config = dict(
    n_layer=12,
    d_model=160,
    n_head=2,
    n_kv_head=2,
    head_dim=64,
    d_mlp=448,
    vocab_size=8128,
    activation='swiglu',
    norm='rmsnorm',
    norm_place='pre',
    norm_eps=1e-06,
    positions='rope',
    rope_base=10000.0,
    rope_fraction=1.0,
    qk_norm=True,
    attn_scale=0.144,
    bias='none',
    tie_embeddings=False,
    parallel_block=False,
    init='normal',
    init_std_qkv=0.0489,
    init_std_o=0.0,
    init_std_up=0.0489,
    init_std_down=0.0,
    init_mimetic=0.5,
    optimizer='ademamix',
    lr=0.00108,
    beta1=0.9,
    weight_decay=0.41,
    lr_head=0.00788,
    warmup_steps=474,
    schedule='wsd',
    decay_fraction=0.898,
    decay_shape='linear',
    final_lr_fraction=0.0,
    batch_tokens=65536,
    seq_len=2048,
    doc_mask=True,
    train_tokens=323600000,
    steps=4938,
    dataset='wikipedia_en',
)
Each number is 200 + 30 x the weight over its row's rms, rounded and kept within 0 to 999. Layers, rows and columns count from 0. The size before them is the row's rms in percent of the matrix's.

# layer 5 MLP up, 448x160, rms 0.0811, rows 74-88, columns 0-159
107,167,189,233,217,214,165,221,208,156,227,200,213,151,235,197,203,168,208,219,187,243,191,202,197,216,187,200,157,208,194,174,204,203,223,219,205,158,198,150,193,176,197,151,155,183,186,238,190,186,191,183,218,119,235,106,197,211,190,217,223,258,182,187,177,188,212,212,252,195,201,183,219,196,194,177,186,194,169,186,194,208,236,208,163,206,217,167,268,175,216,179,132,222,210,216,233,115,184,232,215,203,188,232,186,196,163,143,194,165,195,225,170,233,216,173,152,181,225,206,203,191,223,214,169,251,165,232,217,231,179,173,232,148,191,217,147,191,202,175,157,209,158,189,212,184,200,205,220,220,158,184,231,198,150,285,178,146,196,164,118
098,239,188,169,220,219,202,247,172,136,252,184,171,210,225,216,181,181,194,231,171,179,194,162,263,220,234,212,228,217,133,160,184,187,185,191,167,211,221,247,260,186,167,163,192,189,247,216,212,192,216,173,167,162,207,192,215,217,139,167,171,204,173,187,211,197,184,208,148,220,153,191,206,222,205,231,200,181,225,245,197,175,168,186,267,186,195,188,258,224,153,202,197,189,187,274,211,202,185,268,140,252,232,217,157,244,224,208,204,172,244,214,233,159,182,205,168,222,214,213,210,232,234,172,251,204,193,168,223,177,212,215,229,132,227,216,205,252,222,223,161,197,211,244,230,215,222,213,250,230,195,165,186,160,235,200,197,219,226,226,201
107,161,195,207,192,219,215,207,231,196,226,159,239,205,199,204,179,170,220,237,190,210,190,221,202,204,214,163,224,214,176,184,249,203,217,231,210,168,196,184,213,185,228,170,207,205,143,173,239,155,178,206,140,169,175,193,170,271,215,204,187,204,205,209,186,223,187,131,220,108,236,198,187,183,234,226,201,233,186,199,175,199,249,161,198,199,178,217,183,201,234,208,153,239,244,207,219,183,137,181,217,218,242,203,173,165,223,172,183,190,226,256,221,160,195,213,167,200,231,232,155,153,228,205,200,203,231,227,213,214,186,244,223,254,163,220,199,207,228,164,229,132,243,279,144,222,137,219,227,206,230,238,172,178,228,177,144,186,259,215,209
099,172,173,210,199,227,207,184,190,177,136,270,172,206,214,231,180,212,132,181,206,171,185,193,173,203,178,232,219,196,138,165,208,194,191,186,241,174,207,219,249,183,217,176,144,198,188,233,173,167,136,225,201,172,253,150,180,245,232,172,182,177,156,249,183,118,195,231,221,214,207,228,174,244,240,171,188,164,176,210,254,208,221,288,228,132,224,183,210,180,213,191,220,210,243,197,183,206,201,174,239,198,199,204,180,246,221,200,154,231,197,168,245,217,218,192,212,180,194,198,210,200,142,217,210,189,206,227,240,216,195,204,259,195,193,242,211,182,209,181,204,172,218,212,191,220,182,178,186,241,175,151,204,191,249,219,175,149,214,269,231
096,186,253,233,188,157,194,191,224,157,166,221,194,147,185,210,201,226,207,197,196,209,196,202,208,222,163,151,216,218,188,134,172,168,180,214,254,214,199,225,162,219,212,191,254,195,186,199,198,206,221,243,250,210,220,227,185,223,231,209,249,163,200,182,203,204,180,190,228,163,265,161,203,245,218,197,231,236,243,236,232,185,159,202,209,169,189,196,222,193,211,227,174,238,205,212,181,241,174,217,246,142,206,166,213,206,191,205,194,216,152,221,211,200,219,188,168,175,183,224,227,170,193,170,180,268,251,219,230,115,199,176,136,214,131,181,203,217,165,233,177,258,241,256,179,192,212,206,241,143,159,162,151,183,222,164,195,166,203,189,250
110,180,256,171,151,189,213,207,215,154,228,208,205,235,217,212,172,168,212,222,197,195,199,262,152,276,162,239,258,150,212,125,191,151,221,187,209,172,184,170,129,183,169,186,195,214,212,170,269,207,226,184,228,148,239,219,171,219,142,185,196,241,191,207,183,254,232,221,184,180,216,195,170,201,212,167,203,204,186,218,233,232,203,146,145,204,203,192,232,213,173,215,218,203,229,229,188,171,172,198,226,186,197,192,242,206,185,192,264,181,169,224,189,221,248,178,192,189,239,182,160,154,175,218,241,202,207,197,177,213,211,209,233,203,240,157,156,160,215,197,190,212,155,231,247,168,209,195,127,223,216,192,203,199,208,193,203,145,149,215,236
100,235,207,224,247,194,174,226,158,185,152,197,175,220,240,176,158,212,188,192,242,184,209,178,242,243,283,210,211,218,124,194,243,211,142,209,140,208,168,207,208,196,224,208,177,167,175,167,208,241,215,220,157,212,170,206,128,204,172,233,241,160,195,156,175,246,230,184,200,221,194,205,223,185,167,210,214,247,242,210,208,158,178,204,153,189,193,201,197,174,222,152,176,252,260,185,196,185,194,200,206,239,258,252,223,168,249,231,221,218,210,232,236,226,158,207,194,186,196,169,289,173,211,188,208,215,173,184,184,204,177,190,179,226,233,193,223,172,210,261,203,186,189,211,220,233,164,198,215,172,139,212,194,224,215,155,178,177,204,182,171
088,212,153,197,232,230,140,179,175,209,184,241,205,192,159,203,223,161,224,261,190,177,216,211,262,185,214,212,147,252,173,241,185,216,210,201,200,153,224,178,187,204,230,189,168,167,164,194,226,173,245,208,179,211,180,178,129,208,171,221,177,209,167,193,132,217,229,257,222,270,216,200,166,229,189,146,188,144,192,196,236,181,205,153,183,195,212,209,214,144,220,192,236,236,142,212,193,229,197,200,171,212,225,182,217,168,190,204,235,208,208,141,217,194,185,195,143,200,129,205,191,181,143,225,195,202,164,229,156,243,185,174,246,213,200,226,173,221,247,228,190,204,201,216,226,211,152,213,198,217,242,223,273,172,177,217,161,204,182,227,219
095,229,157,148,231,270,179,189,232,213,235,200,221,221,180,188,165,202,237,210,184,180,196,258,234,220,148,211,191,190,180,198,211,226,230,195,204,179,196,232,179,221,210,256,223,175,223,202,181,184,202,242,165,239,204,128,253,136,193,168,185,144,187,179,186,210,206,173,197,172,220,240,222,173,172,230,163,215,129,231,184,256,195,156,227,214,256,238,149,196,181,193,183,201,195,239,254,169,194,169,200,212,192,226,194,224,269,189,198,198,168,205,175,187,201,201,199,189,176,213,206,194,159,204,201,142,169,132,189,199,191,236,191,152,183,245,161,204,207,186,254,196,215,235,198,201,195,183,264,166,136,183,221,205,194,237,266,237,201,206,184
089,166,197,228,251,195,275,177,216,194,176,255,219,119,165,199,202,209,195,191,213,168,197,189,208,156,211,178,208,212,210,167,209,216,216,253,203,245,169,212,200,184,204,167,207,182,211,231,277,208,154,135,271,257,276,218,232,212,142,215,205,187,176,187,192,165,165,198,241,234,207,194,178,181,186,233,179,149,166,218,228,188,184,167,244,152,217,217,169,192,207,228,189,208,239,194,205,215,203,186,240,167,227,228,187,189,248,187,213,173,167,228,212,202,200,208,229,206,202,247,213,211,148,219,275,235,161,150,172,180,143,209,179,262,234,215,177,214,207,212,145,197,220,215,223,189,219,214,213,183,192,182,204,217,228,230,176,212,239,178,247
107,213,211,199,194,240,107,194,183,223,180,165,236,198,209,208,215,176,193,186,215,179,237,174,246,191,203,210,195,177,161,245,189,145,242,208,246,209,190,223,177,200,219,197,181,175,174,213,221,215,242,185,226,158,223,184,164,242,140,249,265,199,196,234,233,231,192,179,244,117,150,250,232,189,227,135,202,218,190,157,180,232,207,151,238,171,214,231,216,196,225,175,224,204,170,207,263,215,201,194,229,180,223,152,203,166,183,192,210,188,183,240,233,234,149,185,254,218,184,180,207,212,179,216,212,158,220,189,250,242,244,181,209,149,263,217,252,194,199,158,197,177,202,170,206,221,179,235,189,209,233,137,223,208,207,179,227,199,194,207,219
091,172,178,194,182,209,193,288,194,208,204,266,211,175,211,148,210,188,197,221,197,225,198,235,191,179,213,182,179,196,176,199,232,200,194,186,156,252,212,152,209,207,147,186,150,219,239,210,180,200,239,190,204,189,215,172,253,141,181,193,216,225,243,199,200,211,211,235,150,242,191,206,208,195,220,222,237,141,180,244,246,213,215,221,187,230,241,160,167,154,183,194,199,204,199,220,151,178,191,231,168,184,283,205,209,250,102,217,207,219,244,209,141,256,230,245,137,169,171,154,183,166,223,186,197,172,216,202,146,177,220,176,223,221,234,169,214,190,218,192,216,171,203,144,190,209,193,136,162,184,206,187,210,218,185,191,193,197,188,226,195
108,240,222,242,164,179,237,195,196,180,189,257,185,232,180,192,144,196,185,154,130,182,200,188,207,203,197,229,225,200,202,213,215,181,200,163,235,201,229,179,227,220,193,162,199,251,187,172,196,166,196,200,178,175,195,207,212,259,241,197,195,228,142,233,224,174,198,243,193,126,241,240,197,166,238,158,183,186,195,192,224,208,224,137,199,196,188,234,197,230,219,153,257,178,265,115,188,201,177,221,198,227,257,242,192,255,143,188,165,185,207,174,170,192,201,163,190,211,189,205,182,181,210,193,227,223,177,151,198,235,186,172,193,139,200,227,198,197,195,95,208,197,229,212,247,221,213,167,231,173,178,214,223,193,212,163,177,190,218,161,224
099,156,176,221,172,242,175,192,151,194,228,198,250,163,190,163,240,233,165,165,161,224,178,147,187,158,232,172,183,225,254,193,215,209,250,167,237,232,221,215,209,202,225,232,215,216,244,247,200,200,205,166,217,193,185,235,209,187,198,157,235,219,227,216,238,204,200,191,185,197,244,189,198,191,124,266,241,160,203,183,199,205,234,185,240,180,182,160,218,184,216,242,233,266,184,208,180,242,193,256,178,197,230,170,220,185,192,201,265,187,175,143,213,206,187,212,198,202,243,231,195,191,150,212,211,142,139,196,196,183,208,178,261,257,233,222,165,226,190,192,214,179,147,208,200,204,217,175,218,207,245,174,247,147,219,218,223,185,155,211,163
103,225,213,205,211,197,217,205,217,188,259,222,215,250,172,204,194,211,200,233,210,212,171,277,187,229,181,212,175,166,227,157,229,203,197,240,181,251,161,175,230,238,207,217,175,163,195,195,210,235,184,162,182,191,204,216,182,199,175,199,221,190,246,209,177,145,181,253,187,188,187,204,201,207,207,246,220,147,198,187,193,195,174,230,201,194,214,173,210,175,182,177,185,259,222,201,195,217,186,236,287,209,213,238,172,127,245,181,197,211,149,228,195,211,224,148,199,231,257,183,292,212,200,128,194,191,209,219,207,219,195,271,226,212,206,166,236,243,201,200,170,187,215,115,222,215,220,192,185,188,189,208,233,226,120,200,223,186,179,265,201
# layer 5 MLP down (transposed), 448x160, rms 0.0745, rows 74-88, columns 0-159
111,196,222,198,183,226,183,216,180,262,219,192,233,209,214,196,194,180,232,196,205,178,185,205,272,194,162,194,186,186,193,228,227,156,197,173,149,185,191,192,213,194,194,183,178,179,166,187,182,196,168,234,212,249,182,199,205,216,189,137,253,125,205,126,192,158,178,197,217,127,188,132,197,268,167,193,219,208,148,202,231,217,236,185,183,166,163,194,150,205,231,201,205,209,232,201,171,198,190,165,229,178,216,156,170,186,216,242,149,213,217,195,171,230,139,203,245,208,144,198,231,139,180,171,180,199,247,226,177,158,153,202,232,228,217,185,193,200,212,141,183,182,220,127,261,211,228,166,185,239,206,205,190,177,211,188,184,191,206,243,155
092,221,184,187,194,236,177,222,173,221,195,162,158,239,237,182,189,201,226,209,237,204,242,197,164,235,228,189,153,233,222,146,216,244,162,171,219,195,200,205,207,281,161,196,202,173,222,212,227,170,202,170,262,222,222,174,226,207,222,212,204,230,223,291,181,230,297,228,178,197,160,231,232,156,221,138,199,230,249,186,211,213,195,226,181,235,221,201,205,265,206,216,211,170,213,164,254,200,145,212,256,231,228,212,198,188,253,205,192,179,208,236,210,192,218,193,251,233,242,188,226,166,182,212,239,235,222,189,232,213,181,202,169,169,202,200,211,215,200,213,164,221,234,191,263,200,209,196,188,240,192,191,203,226,172,162,222,192,246,238,249
110,141,170,151,231,212,230,194,203,229,167,182,160,203,166,228,149,182,194,140,147,219,147,203,211,209,213,177,197,189,196,260,241,210,125,229,262,232,190,209,168,140,220,220,155,180,193,214,221,196,201,163,228,187,173,222,185,190,217,204,181,150,143,172,176,156,185,215,205,140,127,200,204,215,239,217,156,225,176,178,219,202,252,211,207,196,188,163,190,231,223,214,211,143,173,198,183,200,153,158,208,195,167,251,211,227,229,241,206,218,222,191,229,184,239,186,222,215,231,183,202,166,171,243,206,218,218,200,196,166,260,206,215,189,235,154,204,215,212,171,214,206,158,181,194,175,161,137,184,197,162,211,198,182,246,212,239,207,250,165,161
103,223,167,183,223,177,178,176,186,256,183,191,211,159,196,201,204,225,186,193,170,182,200,210,245,208,199,158,220,253,173,189,192,178,180,146,172,198,184,206,134,140,186,191,215,193,219,200,173,205,205,211,215,184,223,209,185,178,188,163,206,232,247,247,218,182,185,190,136,212,211,147,191,175,128,175,233,186,212,220,243,267,193,254,186,184,202,241,221,183,204,227,235,197,196,189,196,194,227,244,249,171,171,184,214,226,162,217,235,187,206,217,149,192,156,265,183,162,160,167,221,164,219,177,192,160,203,263,181,215,178,183,165,197,206,161,212,228,251,174,184,128,132,275,193,201,196,257,218,201,213,269,195,232,227,187,194,173,196,201,242
100,221,214,236,160,131,230,181,169,226,206,153,180,208,222,216,211,188,226,202,201,153,182,196,242,187,142,220,219,227,176,197,196,227,235,263,226,236,157,191,211,219,190,234,178,190,173,186,176,254,209,243,192,240,133,249,170,190,201,200,210,157,214,160,166,174,236,177,234,187,245,152,169,219,211,205,203,173,144,280,226,179,212,193,220,189,188,181,191,183,207,219,207,243,192,217,155,257,242,209,199,189,212,208,182,220,194,233,228,256,178,188,199,186,180,206,193,183,132,140,196,191,191,226,211,182,194,236,132,178,213,172,196,206,194,168,163,219,187,210,235,195,231,213,187,198,197,171,192,194,219,158,174,274,200,287,208,150,149,176,189
103,190,161,212,217,205,160,193,192,170,215,278,232,223,178,218,167,185,232,218,202,176,200,198,147,211,228,200,154,229,204,189,170,243,177,189,193,206,166,174,186,271,188,195,200,169,169,147,223,180,177,161,222,171,221,213,178,270,157,209,170,248,237,216,209,189,170,144,219,150,215,194,167,184,238,199,176,178,170,211,197,280,203,186,196,192,245,194,181,211,197,170,157,197,182,202,233,204,191,162,205,174,279,198,195,206,234,239,275,235,197,246,245,214,155,184,244,196,225,211,210,253,180,199,178,179,191,244,142,205,227,227,160,203,195,190,163,160,200,213,156,217,188,237,151,195,249,144,214,188,178,232,201,200,200,251,239,223,182,221,197
104,262,160,169,238,165,206,191,230,235,155,187,184,205,135,183,174,182,163,178,189,241,186,212,201,211,220,209,196,185,150,177,219,235,193,192,180,230,197,195,201,195,174,196,223,220,209,259,237,212,205,183,238,229,223,258,216,198,240,236,153,196,178,161,251,251,236,178,207,203,202,223,166,251,250,251,161,178,197,268,194,196,188,169,232,238,220,208,241,192,198,203,207,155,242,244,195,165,175,185,263,205,234,186,158,233,168,250,161,178,231,198,183,176,211,210,203,209,190,204,167,288,204,189,172,202,192,246,209,195,204,246,161,244,262,184,165,164,234,242,215,170,198,264,194,215,188,173,197,181,221,204,193,179,185,239,219,238,221,159,226
091,205,182,184,196,221,197,213,170,228,230,181,210,157,170,181,242,187,151,192,211,202,240,213,157,175,175,217,185,90,177,220,204,198,201,190,185,241,145,275,207,169,205,167,166,188,208,170,224,276,233,203,183,205,153,219,177,201,191,150,160,170,185,197,233,178,148,214,209,228,192,188,167,167,228,182,181,174,239,198,211,235,190,260,202,251,182,205,236,204,207,176,227,184,181,228,173,221,203,255,205,163,183,209,212,152,223,139,212,258,228,201,190,186,205,187,244,231,208,217,286,138,251,170,209,197,212,213,199,181,230,206,128,158,198,182,204,190,158,191,251,225,216,179,203,188,208,195,185,179,206,193,182,201,199,215,141,216,180,201,144
093,138,182,210,168,193,242,232,189,154,248,262,208,249,126,148,218,204,198,234,231,243,195,198,146,184,215,211,195,206,187,238,149,223,199,152,207,151,170,176,232,186,187,201,195,143,194,195,228,194,226,151,197,241,238,186,230,207,201,279,182,201,222,206,169,221,259,219,224,175,184,175,196,178,221,190,160,228,191,186,202,219,194,148,205,183,173,194,236,217,243,171,191,190,217,246,176,242,154,244,207,217,238,199,180,196,191,172,207,228,213,182,181,189,209,244,256,180,283,170,222,305,186,182,183,213,230,212,194,199,190,218,185,229,198,143,192,186,160,242,203,245,165,225,213,206,223,217,222,183,215,193,212,162,195,192,164,206,200,197,209
091,210,166,171,115,216,149,207,208,163,202,165,243,286,234,189,172,207,209,220,185,205,189,182,223,233,178,196,203,201,196,236,231,261,206,198,237,206,223,186,209,237,183,261,155,208,210,143,147,184,257,240,165,137,144,214,186,241,222,243,158,205,210,220,249,232,245,173,192,162,209,165,218,224,186,161,199,220,194,213,186,196,217,221,187,228,160,176,215,228,146,214,200,203,196,216,191,183,151,201,155,235,205,179,169,201,153,220,192,259,230,201,193,184,209,135,197,174,208,185,145,203,213,195,141,170,220,211,230,236,221,207,207,142,212,155,231,227,200,188,210,219,214,176,186,205,181,155,174,161,217,198,232,221,159,184,236,194,159,223,190
111,177,163,156,177,198,149,198,214,171,195,188,216,197,227,165,162,148,218,153,226,163,199,211,202,209,130,169,179,220,201,246,264,251,215,207,180,175,175,204,154,139,210,186,192,180,201,210,244,244,167,235,173,226,180,233,164,181,197,199,229,198,173,204,189,180,199,212,212,198,129,220,248,205,144,222,203,211,189,256,220,208,184,184,229,169,179,193,219,163,181,228,196,162,117,188,195,172,145,177,165,183,215,208,226,206,236,177,225,190,174,218,180,225,118,229,180,181,258,159,218,200,193,235,134,184,224,173,188,208,211,187,205,185,175,229,171,172,141,202,232,202,259,164,189,179,171,226,193,199,173,191,166,203,169,189,224,204,255,189,142
095,205,212,175,206,214,240,197,177,225,164,209,232,160,210,208,203,190,275,162,149,194,166,217,226,220,201,205,195,223,251,215,170,196,190,238,234,166,124,205,190,169,173,219,226,204,179,186,194,258,172,191,187,192,210,249,198,222,266,225,231,235,163,212,164,158,167,154,157,214,195,215,225,148,178,168,152,229,206,187,149,231,189,207,238,187,185,200,202,193,192,249,208,221,243,221,250,218,196,188,203,199,166,201,184,164,185,212,282,171,180,153,184,150,211,221,245,207,176,202,237,194,204,206,242,210,233,225,197,222,224,225,245,204,215,169,171,170,257,189,203,200,234,213,199,139,224,275,188,188,263,199,181,214,179,213,190,125,161,162,203
106,240,244,211,168,197,229,221,216,158,222,264,197,211,173,201,124,195,196,173,155,177,207,182,188,201,181,223,178,178,156,180,209,178,191,195,243,219,190,226,151,191,196,169,198,172,168,191,198,175,197,184,187,190,226,236,197,301,233,223,198,228,170,174,152,213,194,256,125,207,216,232,175,194,224,236,182,236,204,177,222,269,214,174,237,223,209,253,211,257,236,192,227,148,246,179,203,236,165,242,187,212,172,225,275,218,162,184,185,160,209,197,178,205,180,198,193,290,186,183,242,196,213,206,229,164,191,175,219,200,229,209,215,186,199,209,236,227,202,194,219,180,183,150,212,159,186,185,226,268,178,181,186,187,222,220,213,203,237,155,234
100,214,169,225,169,246,194,195,227,135,193,262,224,204,191,157,185,222,216,218,188,228,208,259,168,248,244,236,197,188,169,119,197,228,149,185,155,155,230,237,194,195,194,157,199,164,153,230,204,177,230,228,195,188,244,154,189,187,205,261,192,185,188,194,230,183,227,208,230,169,177,222,168,181,239,189,91,280,219,201,197,195,196,164,171,206,206,238,226,217,167,203,207,161,186,179,161,239,169,232,186,255,186,191,230,275,229,199,212,188,229,178,189,196,204,209,227,236,207,156,142,189,245,163,174,159,179,181,231,216,219,193,189,193,201,164,171,197,231,208,190,203,228,162,174,178,208,195,218,220,162,198,218,188,206,154,203,178,206,214,218
098,209,186,186,191,183,173,256,181,154,206,216,210,151,253,204,233,215,200,189,189,181,228,196,153,212,221,183,154,186,248,184,225,186,193,223,193,207,214,219,200,358,213,214,228,236,131,175,210,161,215,205,241,217,194,194,219,183,185,193,230,218,253,239,186,184,161,219,211,177,260,245,218,129,207,253,233,215,135,169,210,195,161,223,164,174,183,181,187,164,173,206,212,229,231,211,194,214,187,180,120,176,220,156,203,194,225,201,205,189,203,228,215,201,200,157,200,151,173,239,178,219,221,212,171,197,196,203,199,198,166,182,215,208,202,236,178,195,229,159,202,194,245,186,184,172,203,184,171,171,178,157,232,189,163,232,144,207,214,181,235
# layer 5 MLP gate, 448x160, rms 0.085, rows 75-88, columns 0-159
094,151,200,193,195,153,192,152,179,185,193,224,237,155,170,241,217,191,219,207,211,154,157,211,270,150,178,270,193,182,181,215,199,175,215,262,183,286,204,227,198,190,210,206,188,182,176,180,215,281,244,203,201,177,181,272,172,154,174,180,182,151,217,206,188,212,166,206,209,200,201,202,218,247,180,246,168,185,191,203,164,163,183,193,221,177,225,202,187,202,151,187,206,219,155,285,202,258,214,240,174,209,218,205,194,232,220,199,235,216,215,197,195,242,200,211,130,183,163,233,171,262,228,198,145,151,189,205,179,242,217,191,200,153,227,203,227,212,191,197,226,158,184,171,200,204,220,232,206,166,186,209,199,184,199,225,155,222,150,198,176
105,206,217,246,195,209,202,294,214,246,176,159,224,203,165,194,177,210,199,231,205,253,217,170,245,216,198,170,186,172,199,204,248,156,183,226,263,207,200,156,171,178,164,181,229,220,204,184,187,220,218,215,206,169,171,224,224,221,202,218,223,180,198,167,230,181,175,204,221,189,277,199,251,169,213,205,204,225,191,271,237,161,242,194,183,162,166,185,224,179,228,183,174,186,219,217,229,227,173,211,269,171,176,198,198,178,174,221,203,194,158,216,160,170,239,222,228,190,183,139,180,140,227,193,180,191,222,209,188,171,199,134,217,236,219,228,194,142,147,215,204,175,229,175,234,225,225,185,219,142,172,159,120,218,260,227,226,189,201,203,199
099,222,207,191,187,211,179,216,190,204,229,199,197,185,223,217,215,199,187,210,191,199,212,218,135,185,203,229,214,163,207,138,259,196,228,169,240,169,192,188,214,180,145,178,255,210,225,193,220,235,190,176,166,174,174,174,210,162,212,172,223,181,187,205,172,214,154,197,204,126,212,181,295,276,182,155,211,238,107,185,192,240,215,192,223,241,135,217,199,207,171,212,172,224,194,216,209,201,191,226,198,183,238,190,201,216,195,171,194,238,214,216,198,233,179,284,209,199,237,187,110,235,159,190,154,232,218,221,239,166,243,173,198,256,188,203,216,192,150,176,185,188,182,213,190,204,188,230,155,173,164,195,194,191,176,228,169,181,146,178,176
096,229,185,207,168,183,211,200,189,252,246,185,223,201,220,233,166,152,194,204,178,213,188,238,180,160,193,247,229,134,214,251,238,174,219,234,208,184,179,210,225,185,232,216,191,195,187,212,212,254,211,289,193,190,192,224,200,139,170,189,163,187,180,192,229,202,142,175,227,218,116,176,212,243,224,201,198,198,150,228,156,210,186,151,229,177,154,259,204,223,187,203,158,238,216,181,199,245,184,178,213,171,172,145,205,187,174,219,198,230,151,180,219,220,210,177,176,230,176,161,170,179,189,211,205,145,182,206,183,207,195,220,249,196,200,182,176,225,210,179,223,142,189,179,210,186,227,180,218,218,215,245,222,265,194,261,252,172,154,226,138
101,191,198,164,232,205,253,202,246,195,228,200,183,188,137,185,169,185,171,244,245,200,237,193,222,238,245,234,199,213,224,220,261,172,230,181,198,227,221,200,178,154,202,243,200,233,231,206,154,258,196,144,180,237,252,205,153,210,140,196,201,160,190,191,184,155,151,204,180,250,159,185,248,173,203,163,169,180,206,191,222,189,148,189,214,174,197,199,148,227,213,210,178,239,216,220,222,254,207,176,266,191,192,289,232,180,240,214,205,263,144,219,168,213,241,158,252,195,189,232,223,233,236,181,228,194,203,172,177,206,206,184,202,178,237,190,236,178,162,233,181,174,189,160,213,229,212,176,208,180,241,189,192,216,196,201,222,232,198,204,172
106,206,114,133,221,208,205,218,232,242,156,211,209,187,193,234,205,144,189,169,196,196,174,182,215,205,221,267,186,156,160,198,274,216,210,193,198,216,241,196,228,148,247,166,230,203,222,157,230,244,177,206,193,260,159,179,206,159,234,174,205,186,198,144,156,174,210,187,221,211,246,177,231,269,165,221,200,237,168,197,188,232,189,190,187,220,171,212,157,227,198,144,180,207,226,181,191,204,243,155,210,235,236,219,166,194,174,223,222,189,213,198,252,136,205,232,173,191,158,201,135,209,199,198,147,226,182,196,137,185,230,189,210,220,192,156,196,179,188,126,197,214,211,160,205,178,197,190,218,174,171,208,194,212,181,235,161,212,212,196,226
087,230,202,275,189,215,181,194,204,145,207,179,232,262,249,224,200,219,213,163,175,196,153,159,209,235,197,163,244,254,218,188,162,161,188,211,249,204,213,159,160,151,160,205,213,236,241,222,212,215,164,235,233,200,207,189,185,233,214,215,192,204,178,201,171,214,201,230,173,191,198,193,263,178,191,259,196,240,173,193,160,200,198,241,208,142,191,196,230,176,191,172,198,216,252,152,198,207,240,201,163,253,147,168,219,220,159,208,164,114,154,189,213,194,239,195,216,137,157,230,186,208,195,188,141,200,167,200,238,202,189,215,260,164,168,175,150,200,191,171,182,169,224,197,181,172,207,167,234,221,164,180,178,211,195,201,215,168,245,200,214
092,188,209,240,161,169,235,192,234,144,196,175,156,221,168,185,243,252,181,238,214,176,269,183,207,179,191,250,223,199,196,206,175,188,195,205,197,110,189,247,231,163,211,207,169,204,197,171,186,204,200,169,171,142,236,207,202,222,229,209,185,179,195,204,248,225,160,200,174,194,160,191,236,139,212,193,176,236,228,150,209,203,210,259,196,215,204,245,219,195,181,221,237,217,225,176,167,202,233,162,214,160,188,213,219,129,169,225,200,188,201,207,176,216,211,158,242,216,247,164,201,211,219,182,217,219,144,243,270,154,236,254,216,176,162,204,241,168,159,252,170,209,190,198,226,165,224,199,179,237,209,199,224,248,235,211,166,166,184,194,242
095,205,173,146,213,212,186,244,222,176,193,229,235,227,211,197,187,196,254,233,195,200,211,239,198,243,201,147,195,194,209,223,207,248,193,245,196,186,221,232,174,213,178,236,183,192,226,189,175,202,217,162,223,189,225,124,219,223,202,190,184,228,207,241,190,197,205,207,129,244,194,171,271,194,238,180,170,177,198,195,232,215,175,209,209,180,152,163,232,247,211,201,202,213,234,186,198,212,190,204,239,248,157,205,194,154,206,241,205,249,217,278,223,189,208,179,234,230,230,181,165,203,205,159,151,204,251,188,218,250,182,220,213,164,225,172,247,200,126,240,198,185,214,157,240,239,246,185,171,193,168,165,209,250,143,169,164,211,194,263,244
112,224,212,258,208,179,199,198,203,215,194,154,224,153,192,228,218,228,208,206,232,237,126,184,179,237,184,176,153,159,189,240,178,197,207,185,212,199,236,189,229,192,187,212,211,178,163,228,210,180,238,201,142,202,180,185,190,166,248,184,189,219,160,132,212,200,194,183,195,165,201,250,213,231,176,239,172,184,126,163,125,220,204,166,212,174,191,176,216,172,214,149,121,192,204,218,250,245,209,194,200,164,173,174,250,181,257,140,212,151,157,179,227,206,217,216,182,180,170,186,157,191,178,173,169,208,183,142,168,219,244,208,260,190,199,210,251,209,163,158,225,225,187,214,193,213,212,191,217,230,231,208,174,143,173,223,204,180,231,231,174
094,192,202,175,164,199,231,154,201,168,179,185,238,182,212,240,222,181,150,215,254,206,155,157,152,179,208,227,163,171,204,164,197,222,223,187,184,200,188,236,226,187,207,264,251,194,260,141,232,166,197,217,196,209,191,201,169,267,209,234,154,178,189,152,238,225,173,191,156,132,268,171,217,193,234,210,173,183,157,228,191,212,196,201,277,223,171,158,157,231,263,207,156,204,247,219,199,215,225,220,187,155,165,247,241,228,180,186,199,173,218,188,173,241,207,177,161,242,238,174,181,193,181,187,189,170,198,232,206,206,228,202,209,194,174,212,186,200,228,221,163,228,235,186,176,228,246,189,187,202,214,176,161,205,146,218,162,228,213,249,190
100,190,217,188,176,219,195,191,213,195,193,209,192,214,174,204,199,265,170,266,237,169,161,221,174,216,194,186,184,209,194,111,250,200,220,262,202,205,162,197,216,191,205,158,194,215,198,165,246,190,241,215,205,197,186,197,151,205,222,215,170,187,213,177,175,187,200,214,249,206,171,243,228,228,199,211,216,230,110,214,218,196,253,224,185,151,140,134,174,152,179,235,176,217,246,238,175,189,227,150,224,151,183,230,181,175,205,214,227,204,191,213,156,157,239,197,238,165,200,145,207,218,215,222,183,144,172,227,241,197,187,179,213,227,222,157,210,185,232,232,169,164,211,203,202,172,190,135,177,251,244,181,192,211,174,206,172,195,132,238,208
104,232,260,165,239,170,224,200,279,211,157,193,258,185,207,237,203,210,199,159,192,188,180,164,219,207,171,240,200,203,177,198,197,223,160,240,232,237,176,148,235,161,188,191,260,183,173,193,245,165,195,197,205,221,213,237,184,205,214,207,153,132,183,185,205,174,179,228,171,236,200,189,248,209,192,289,229,198,242,195,195,195,236,253,146,161,173,285,200,184,226,210,201,183,179,204,190,204,212,250,191,205,163,175,175,181,199,217,201,153,147,192,186,192,197,210,231,221,175,192,215,244,215,179,180,154,246,165,205,203,166,227,209,213,181,221,238,224,189,240,196,191,210,174,215,182,217,178,226,191,180,248,172,167,209,233,112,191,194,144,199
105,134,180,224,230,264,217,215,200,195,226,283,200,203,168,249,172,210,199,205,258,211,213,195,190,189,184,198,192,159,146,216,231,177,240,242,156,183,152,204,195,203,223,148,182,162,149,146,218,191,195,165,189,201,204,201,212,241,116,205,193,206,184,213,223,183,160,185,177,154,151,216,182,219,163,214,184,205,186,229,197,188,231,207,214,184,170,272,157,164,199,191,232,177,167,224,193,207,208,210,230,221,225,232,188,165,168,177,213,148,207,239,155,193,211,192,194,181,268,245,184,210,228,157,187,188,206,190,233,161,211,218,252,265,229,151,216,282,192,205,172,236,243,188,218,188,177,228,228,197,195,166,195,214,187,229,198,188,180,197,155